{
  "norm_place": "pre",
  "init_std_qkv": 0.0219,
  "final_lr_fraction": 0.05
}
Each number is 128 + 32 x the weight over its row's rms, rounded and kept within 0 to 255. Layers, rows and columns count from 0. Numbers have three digits each. The size before them is the row's rms in percent of the matrix's.

# gate: layer 2 MLP gate, 1536x384, rms 0.122, rows 1332-1362, columns 64-127
# up: layer 2 MLP up, 1536x384, rms 0.125, rows 1332-1362, columns 64-127
# down: layer 2 MLP down (transposed), 1536x384, rms 0.115, rows 1332-1362, columns 64-127
gate1332 098:131152055135145133156117149080106114162101195064099102066126171149153145170108116091165120086172119153104096135162129126098076111106151123065110074123163175147152147115075083109106077057140165
up1332 095:126142115153119085189147143117191196158130088117147133119108086113069108054144131248093098176093132152130139123152138101120164112149133148129117157142129165080131153118128142118078149150130150
down1332 096:131209138126127156165153052109145075175107195156113163145108162131116147086078124121087147101086131136120111114164136107153130169148116157045120084113136165150112211149132158143117106157147111
gate1333 102:113121119122156129147095143156111137131063130094100098096097117148158218141104162100125130137170173116127170118082152133118175131126128126132073107104183133128057095174081086092100186091126149
up1333 097:155145106119091107123106108143141097123116118073102146106130102149138120124138160123136155099130154119143155081142097091085095174121083167143157134065153145065124135126168146112105181096128214
down1333 100:127059112102126162133115150120071143092174135150142096150104100112170110227080165089157143102128132116143114168105129161147155140101148113127106158159105106153128153114146151118151121114188141
gate1334 103:140108161092148125152162142160093131149091146117153125141093084130120127097094109146175125161151090158081145108154130105122139141098163138148133156098127188110132115085135141103088133130147078
up1334 102:116165183154058168139118162183112165099132208121132060121167156136112142128101149096092102163177129151092093153163089132136170061073100145125107194137172156148098111173128126093111165133156097
down1334 102:124092147101149121118134172099145090097122135127145113153115158122122101105160127130086080109069125107122121167108126199140140126121124070083182137120109102102151194118087061168137083140106148
gate1335 103:029159103106126111150095125062111128208136152135102140174150155115131127113143099192109137149142147150139105128135117041116090099181094090151199066145180109055106154156158125139107140143132113
up1335 103:139129200081129095159082143159085178116101183140190112078133077065120177073128142120135132143103133060139185086141130124142163136137128126130135133133152174133133093124140144138072125134099194
down1335 101:122147123105163162087141116134157131164166096131209150124082132134185120106094111107106110159138170195069102153143146066182140110130162182154119186149062158056145114124116186079134139118154131
gate1336 099:124100082166133077152051090125105114152143197123118124109138128151133111122123124110125163103097167113106169076127181049095117138101073120120117126079097126144104139175098143136160104181117104
up1336 094:176105094136105122100115094167085102103124137187099115093166141175104120161087038120143157105137138090137137091151113134124110146086127177070095137120081121088071181122059085079098142126140133
down1336 095:149122139071136168145166159121185072074129142137111092062102105108079118149118149159152160146116158119120093079115071155138149072194134122117134152087121111124189100082122113110142122133148120
gate1337 101:091105116168118178150128192159078156104106140144105190159139101111167107100184192066131102119158126082152106116170157150089143134122139101139157081081121138169156137142138060146177161106118063
up1337 107:139090120149100095113071150105128201145113150167109144154151158157118075103211128204077135102221076085136170115099166123108151125225085103134135125155160158115161096079106087133140144114141120
down1337 103:115136115113152156110127123204127129129159131114204168125114055144160116141113192070160117079087127094120142165181159091115074183167126161121050113074093139096142045163128157197061076171177099
gate1338 104:119123152100123095111129111164184161168141121089145121159131109154095083176130134129098085116131118154149129117143112108129127135146156152090149085175150077087161172139132136094147115146112158
up1338 098:129158127105183108164124143114095110086170120118139105094149144092105088164119104118090122111119127109083164149086183117135088143133117183077109153148098184144178081133115156139093163106092120
down1338 098:107091151116077152143127115115096166169177157103156104126069116139162125140074146170095145125141104051077142141081161056096096153072165203187129108113121135145088131034174092140103100119084143
gate1339 100:174174093098165127104115140131147145135151154174089132170096133117092151150198147099177114077148055100145135128166167174152172102135157091171079126089085114130162110101100129086104125171160145
up1339 096:209186157048185124117147122150146041138126134102130100183078181166165201126128165181128124112124112121125113062182121072157093179121110109147159126130130120087145148127130136073090129110114133
down1339 099:083146117160107131091163094107069162158087063062188153118110143133121086168111099104074132133088123112154162156134098141141104112132148156075120101132141115146128119192101127154138107146173098
gate1340 097:136093076149061074097102185075188097091086122077133148154090144074134123092061137170083086112141154106124163089123062111125120084089138113144116147143135163087131129102072177150170124189138118
up1340 101:138126053136129080180177082187130115137130096163096136120132015106162138153178137130155128138051110185115088127080121133085142111161131110190103133155143197114100205184152102099074141142082139
down1340 103:152209156181122090131142107128121127119184057145121155187144150107124111113132126114080148158117154133134155100177067175119121119133136102160165152102160184198178085133175132127123131110122125
gate1341 101:054176153103113150085152146084128118108138123151144124155136188130090124169152191137140192126142107140114096106116115108160119129128099094111101143165155135147081168137113121145132114135101152
up1341 100:084076163165209141139107126145092092101117120147139122159124106116082148092145138096144107154168068140111175172187155146148132083101141099139165120067110132101132137116097136095126157143115133
down1341 102:108124123111131116140152050154093112166116155093144071110115104140105144174147114096162208125108128132133172086104191136132161205105154137113158115151149068119203050176177123116084167118133152
gate1342 097:138091117091172144126129110093127109126129097208152109180176124138123120051111125082138183133066119064155155181111138115096049141180144158123163169126134135121143122088181119164144049149145134
up1342 100:138150119182094091110135125117058087100141090134107123088123071104111175151131111147109119133193114128159092095106088106133161181106094079124104121113150149117110107115071158105120129115139098
down1342 101:132088144129192135170142110083120111186135091120123100131141123147089099146139148091080176171119150112082132150129116155107109133108129140144143095141157094109092075084125155174117121101101083
gate1343 104:172143151120123099170073143116142093085057146153128158155106205186100142136108091099123131082183148073159129146170097125121141155118145114136123128133115201082119173091145112116119134184068184
up1343 104:148170125095161102128179081105126195072115130149135193137112150153143135134097143110171086202124181159118124129146079197144160114140121128106156112107098117143121157140100145166121090140097113
down1343 103:075086106134184214152135129137118079159146129131113122114098107136124085103124128179059101102160098185192162048155156118149088166136202104087115116158128146169100147138104179185190167114118115
gate1344 095:137136096155113116146120171122160148115121143094133137177139095156090143111154136147140102180139121167148180111191157131134078102139118159149135088110173102126113195085078119136069139116130107
up1344 098:190108154078155133156158088153094121104109089179168158046096156124113110175176072106184178162119156168150131159095169149140133117120126194119149150094135114061136120115179166104123111044144118
down1344 101:097174097134114132118141080127109155126105115153105154070086149163096117132130084123095145169078134072120183167118090132089107126085139129088113150171085130129179115159173137178169099107074139
gate1345 103:091072157101120097121139123141128117129099126153098089189138111116137152144103063100164064128110114085101138080084143144174153152135138120151105159136104195087108126099144113127180173130059133
up1345 100:059150140081111136099132117133130128149132087133126110131128125073161144133108089173156060123136120129111154122117120118165116181127138133142114197130103148144064145123132105098146169146048153
down1345 094:093128105172125183133131148054176110185125071099090120090097106165158168142114146144150140128125146117131104125183124169083116075184082167061164127119129114134138128171108176147056131131169138
gate1346 096:154111152106106105109133133151117089111157164157169107123118172186135093155190180076123051136133142140146136059106179107110170077117136105127125179118116137113116131159140093152139122087147101
up1346 098:110102152137153150105116152097082148137141098131137140091136115148200159127137108117137141163134131105113130077151173145165144158045141066167155123160101117135132086186148137156157159119146106
down1346 102:078088159114179161142085110140112138143191097157141099155126104129136170138149078111111144168148091126162122103120106119171140133131132125158168094139133145122175136134073151080128136164130146
gate1347 096:167054155168129080113072090139095107154117145116131147150144141144109138119153115127151150161166135100114107055139139138118136093105141128157114201103151148083144051159153099135151150103138114
up1347 097:162088144114107154161169141089175145108139129120083064126165103107084108096104111129107128076133121183184123210141150142135135126152095172111135063136174125132197136119117170200159078143104134
down1347 102:105088074135096179183168072157128093138165168116117105168111113181151123104176184165157055107209113100177201138165117118158130107100149097129138085140113185073147137115132113128088069142142151
gate1348 099:113172191141143140116120118101161090094164115117106102110137116087116140152116073148133135122093141147093124150147161111158086152195152095164130160116109078175104072131109096111171202071143111
up1348 102:230146141148107165141129099124068233142082103086132105124067111121107107107167082134126122040146157124067133098173116106140197147071148119101174198113140187141153114176135181140092191161113151
down1348 098:066107134128142125169110132090181084095149136169145168160218113162161156104169120087096141172130086071144066178096142146132083085145129112105170139100094069147148185107126139118131175117155132
gate1349 103:121137185176088165134171121146165220128113128131155122134142134131166158145110158172116072106146060157123098045182138086117149188146176121125168123148160119094122110105159062105071040173204149
up1349 102:163106080120112093094157107114096091155131116147199107136108105136136111146126172145138028109103118167141115152094127071115133155127120118102130157115140052123083057133063133120194143161178106
down1349 103:113121164120165141101142143152145126185132152124123120049113124078120151195118153098084108149083204075148145151158095135095104105056171144126146151157163147145126090140111149122136157110139135
gate1350 098:152186144099082110082177098132106110130133116148136145186137152108116048169137180114161113146145083103133165131121165095151093097118057161169139163105113128161127115125158126147149116153107074
up1350 101:172063143130109104164070100103104158090134109132121154173135118113138107142084163126129118125103103154141130132135109193071125134162089127100124164109117155113142094102123091125112120132119091
down1350 100:118164236089131138146206182134128083126083133131166156104152149169091123174138093143172126166161114164123132096135110125149172109109135100081119060156157091140146110143098056111144089086130157
gate1351 106:094163157050133100117132137138163133117194110181147124145118143074130120138136115114170104140105160137186126095137140066113091158157081138138119143101191146077100111112150118168127133129133097
up1351 102:103141117117137164125138132124165133079136122119119122075148192125183116108157134148117186074125162138123125157120073073114153165137173101109115144128128163127117147131149147172131175107126066
down1351 101:156147085105138134122115163142140182148145088109129152151102070093148153151123095090132100197179136165165151137141115110145162126152144158169114118105122172126114137180123079175088137126203123
gate1352 104:159071074128155129133119088143120134153130113071150116118180116142132082119087156088089080142139151113149078089147130156133167163113111126173116167147155110116122137145094151139108091174139058
up1352 101:110199160163089152148113182154158076104106103144142152145132129109087148117158165144136114123156125133115123151175081127090071107161171085141099171078104070148131140121131148112099096126172156
down1352 098:167112125090116145128134114128114143139101190132175147136136048142199131166089139179142113083131124153155095120117155085176162074075130165092116103091155165075185118082099142170112121138169165
gate1353 102:109134136130064171143133168123163141072145097113111169145173106098096111213142113142120131108100150137105155121121105152105124044125128154138130152176158118149066106140074177142105144105144169
up1353 094:116158148121182058111150122100112121142129149097099121105078116187151133160081122150114123134070125153143101097142149081123112102097099151117151150095179130160145158097147075139124169167157114
down1353 104:115179110168057147124149125104098159056121148075084150137120117124106135120103095157135131077123133128124229089170088130163228195097097165121110129122091124180087125133157183148154068151147104
gate1354 106:167118127141087163121148054153179089088081167125099197116054088142110082134128162148108108136069119143124137153123127127150143176100130177149114137139107097128181160126184151089095153104131150
up1354 102:180089164062156104121125120160092122159113124091103107119093108112125109136129108125096115131184108170121130142131120096127095174078111161071108166129135093128093151083139157199180160152109074
down1354 099:030180093108119144121088162119143158134160128125078113102106152126054131139142157110150135112137129129137089158090087168073148102136115143098108124149071076115151126137132091142057107096142198
gate1355 095:116106160137124112125129118174111176112106141061126164113060140108136115160121166164114099136103138154117210129168099143141131150092132129179114045103108108076124121168116127097165153173081089
up1355 100:141133090099084161121165122140166158123148093205101118112158158129104114145092124156077104111129095060089123113149068111123104119130094189110159207103119104116167141147172144080142115130088141
down1355 101:119100112060095143157145120139104099173100147083145089193166079135123122145151166165212133075143138198116104115112174156114117096144091169098116119141120150131099081164130101120113136158148160
gate1356 098:141084143192141124172164158113172083145152132086106117114151154055107147045100175123139126153149126153165142117143109054097108181138144138136101104146112111215108125060128155142139146118119187
up1356 099:157119209130129062130155116108154145121140099133151124104156119120110160174125156102079129123110163202125089139182218134134111115163153148181127119142102083138120068097085129103158114195126128
down1356 098:125120113100081148108141073188113066183127038088110158132127144124106110183130125155136113166154096118044184103195126128127116096184104123136145118080170177136102180193084114119157155105126126
gate1357 095:130082092161097144063162084094100196169076081109129115128161159071059110115166164128068099144152169110153089137131109157120113120117141191098126180090138163150128096117152092152133051128170137
up1357 099:047099180178147109113149146113144100135130130107123137136132144070135146118103131171129152126120140147153124150120175037154103148128077169100134167166178167178153104139167190108166125127133102
down1357 097:107147079171162149163124071165144094113187167109145159105090173100153168107152121158110099128160112079133165114126144143061151114093142120152128138116121074126086152119127127123128130177151148
gate1358 090:148129094123133094112162132106175087127078164106114087112182108113127104181100096088072120155126093112143096158145098125147130166175114126111175186098110087122133091133108121143156134108087119
up1358 097:154113159141116124116163194127076095178170121148244132108083132156153129087130135099156151144131127098103119086092173093103139153149145138078093196136181119066156090186140109167115158136152157
down1358 098:091155109087129085152128098140134046137135103124140138105145133093163104132088127129038144095089120100116078091122144112195149152057111141115124095077120104093059104166092109158161063144108165
gate1359 104:120168092123119145084155084154177180102143116143120140120054155105158070131123173126163200128076086188072147136130136128130180122160114136228114108104110113150111096154131135117115162115110143
up1359 101:146112172137142141124151076152196138179129155147146160153125077183148119097120102142152102118091150127184071088158124174196088074073095143145173133116137192138200151146170130154165126165136114
down1359 100:129155144101212158083114188139132172110151116115132172135108077063113115153115120131144135099141153187083183121165157090092104172114124170129055130206169089110110142104135125120143155118084127
gate1360 091:141098144139140159157214088109145127144118101094081107109066061185125103119123120137154127134180194154159130114108155185122181158121092108128138136132126124112140090127177124125141081122124129
up1360 089:212116155093121145159145150120176157130130049120078147103111122182155099086129096181138097101156110108119113121111161128118214138106133144108112180159095103097133104150199110153149088136141153
down1360 096:098100128100162186086107135118099073144140113173144149183177158133113124152122134081065108154068178141121161156159080137120116088060159166062157128114159075095049165108111169157124169133073121
gate1361 101:076135111172174112093129116175100071156164165150140088130090116107089115122081175139111085146103173098106077132076181133109202097099114136120151122148121111147177138097154145134096141130112098
up1361 098:078141138117088156088109125115149162154156118110144138151136145182128121109109149148084115155118162130109137131123094132156074169078120068089100045105111143163101109064098065133136145123077114
down1361 104:139096124100152104108195092103169150145072129110058167145136180131171100119141131134155114146133173125104142101166134098137150114053180082142153156117123100123102128125086044137162156059125132
gate1362 099:081150135147115130111152148192129144166084196081135151181104092187173125117117097147107167143121129115134184131153117120139129232095065165144161086119121116104140177090171092175102126049030141
up1362 097:195144179136134152136073006144097134107167142098169128143156159179144167070105065125158159156148162134196150148133085096152076147142184167127155199095151073122101174147126083107145155110108076
down1362 094:091172115130112161092115175122109172165123118130143138042131120114159086151140160113006141118151145111100109093113132142075177078114171080093112090124120130184187112078137187142114087145082115